Each number is 128 + 32 x the weight over its row's rms, rounded and kept within 0 to 255. Layers, rows and columns count from 0. Numbers have three digits each. The size before them is the row's rms in percent of the matrix's.

# q: layer 9 attention query, 768x768, rms 0.153, rows 214-227, columns 96-191
# k: layer 9 attention key, 768x768, rms 0.148, rows 214-227, columns 96-191
q214 088:085109148101166145157108094144138109108069146112101134149112156146190129190114148139139152112050117171121112213185160073121097146098141143164144119105087116189186106138153140183171143103180138159113125057118127153111119171194186115093140138104177107145064159153085140121131084150122110078
k214 089:151116112150137124121119036164151141107116105112149117156083130130144078143147112180125157141112191061136157160144071142095146109163156134131149114177127116104115117139168121116157161102139104131109169083054088160134157152121181081128199183094164106103156138190127098122186122124100120100
q215 091:157195131169150161116128143070169107084166180135155179139113166115107103138161157089160118150181119143114177136164142132132074100092113147161110157157134110135093109133169061139138144162130134085135112153128118151090125075101159171144160109132120141094095156160151078056122131017120182185
k215 088:223099124042125145138093096122119176136098138093100129157186169157075094154106122150109120149180103108202085100147116143139125085113124149126126137122149092128155116138167167164082102176091176118095123098135085072163144101115078098093180093109167066139120112147064138126086136111158120131
q216 090:121111119100134166088108119171145075127170098103107148110185111141094142186117130142158174169163086115162159116135090109100147183123123051155139064107144146144146153198102107187107133100104096136109110166131113131112114133106142123202048160153154177117115133137083112098152102117191181114
k216 086:170085109144157116105197151146185125106167082093186091173124136095074142140101059090156108141093131194171050075117106121095146104106135146170143094093128140151079097152167167107136133076165138191074155131136132175105142128128171153115111080192155112141127159087132153155158104131121148131
q217 090:088178103154105172174091138138111092088156174148165097123136134170088177092093129122172171120101130133148121124148182103128170101178036117146109124155053098137108141115109128161124162149193136137112154102117093149089128132115203111094082153174139167130150129096106111190186073126116128111
k217 087:094139122180116103154112169142094123158167191135193117118128092138105109112143092110115104118185149113140138192154092131161143115154141112112180133097096109103094115079073147179078156107096110086140146115177195183144144143117128170059092123116147108148092134145128122181161160148105127093
q218 093:130081137029140154121056203152123151113176119141155079115113149125166137131153174166098178105133163112094090145092130094056200131189136098152130144146105167153129168129124172134059119156126135104168104143098085133141123152107161143097088144151084162156144133172076113122155087153120155154
k218 089:124115175126173110137098110107140115153130161157162126115121186128138128101104095130118117091101135163124089063072086117115119142112128184104188172162150144082070154165150089153153108113154110122125138108142111145182106180101121147038158157145155094070136116165095163109171153152124139105
q219 088:143129071109160123116101110124181129132174114130142088107172131183141192109097121162155125101150118104106126090089160124117122147115147177201110113064098166177137118154157106182084133109194140186125181131124138112119097096165165130113124122108170148200091166152132143156102094152084126175
k219 084:135119095140131075112108138149118178119142134098137085151110112121068107096152150104117127104154165115123051110090149167126089151118159123167087162114153181151177207180105172115173101107127137178149155109098152113166048169122123112136090178109186140177106101137124138158085089105129168106
q220 093:128176198063126117079124089174101083073163102186125143137096124085124168126132128120121109126126091125167136107107111137195115139168143140110122107153106069164130118129144138075137147135135169119190134154093147139151094110197168085136106180146142160117150129105162091199174122091150136164
k220 091:135136198121151114153113101132175131139118121166184073121110111112120106179093161161118145111196102125136148052138133144134145138129170145146120098145077042170131129180137100141122106175149130120177141191134151089169139126138212091115140133122169107100166183132185082137094133083099102140
q221 092:149063141104150151130202140159170089076122170145116142149139145204182090115113151142163152155161119153129206137122130174136154141117164122128134120124188168107122141141137059114146120085188113165119091124139129103173138163143153152152116136093184111137117138097130151163126142143133083114
k221 090:106158080155096189078118193140043126087148176108116098079159136122132123147165181117107137124120074087113100094166176137149141139127142120156108103138099143164126161116094196124084133185131134146204081138114114181134112127119153126172150097146076089063095092102091065139160193145132141142
q222 091:167144088164140190121129081078134162100088123127151122154094147161107107106141144191123117100152150110144122141150172089146156159130137118126108102138089142087174097159072144086109148159132084174190087100166224108085163154147191127082187138107088130184130081136107122088066195145157145130
k222 092:151167137085153114160124154149138146141091141164145118115076070168103151122162107182163109164115145109200132133153110127111149115041112112133091117134084177084116210153144135166108140112155059153091127145124107126130172115089155093048171099103184093115075129149107125060184137154145166142
q223 094:160141109125175131097122078144196103102114119135064100090121145128124143106119183128092147105068099167157118125120093142116155099152133102087126160151151101078178119133098162149109109127161068179165085118112132100115161129120164123120121179106059052092102127110085069163191153106147179116
k223 090:128144168101129146093119193109116127162195107106157152134132110161125136103092137107118190130118121078161112167070121142093140110172107170178127084127106107158124132210100138120109090151065145131136129121158120095097135125094116088095137124102121087127135095132180097150158111121107158140
q224 100:154144160111108076101139153151132167085139102108133101139125121087114061157145184096108165167113110145157139138147127158113088165142122090081116085108157117172089167174125097142110140106105122141140158106124049139136134170084171152138084106151094097094146134138180157152160158097125069122
k224 094:151132092137154121162143141071144150115089152131121114118119156190132147148165122133158129117137122166126167138080184129115112112156126129128134157126132180101128149158171106095165147074120125130184153148103128120189140188142133126147117107182156120117140104101121038145117131110135089151
q225 084:168091159156156136086109124146148145144136163185151103097156129110088117153160167092153083113108133152096175108119151121139166173081112197142137102142142191134107115103069118093164168090138126124126152115116175123123208127116158104145085095119156133166130165137135075170070111106084084197
k225 088:139104128100157073187125099168128186112084140125130149177058150123130152101140157077114129134164083103194104160139173171093089148134120197135185113136081145092162127117142175147171110082132133140132152175183088109120159114139132120114135124063121111145139111119158102162137095081106152120
q226 088:130138133145141178070164105118127102154160033144078074176099045128120100110135155181130121079087138114088216099102183128151129058112140133122159108091124092183118103161115156140145151159168114143115152095140095127148151123173122107101078156151155127083143101100114127095197173143112169156
k226 084:150070147148155146174176145163125138182152172084110108155126066125099138065085124174142139137181105115133164182137147114108129166134131083141155046085135105142147067131152142184132127141116161117136139080118141137140043103117159047133100108168106142098113078063139134133128114124124144112
q227 096:143124113149122176122082101078129129163186086120132091154110056102079080141189050101134127138166154149158114093126170122090165170157157152181171119132074114087098088156096092089180090133086089178073063159106164176136166145151129090139132138089196144190167172065151173110123094146170170152
k227 095:130164162165172141134139160119116114092136181140135153119148111090095135165162126146200132158067124096182052097125094126127143159058133115137177155140121121090154159174132072159162180121076093161160151130156128114120134162160134097114148099106132118182206114131112166149074083134164195068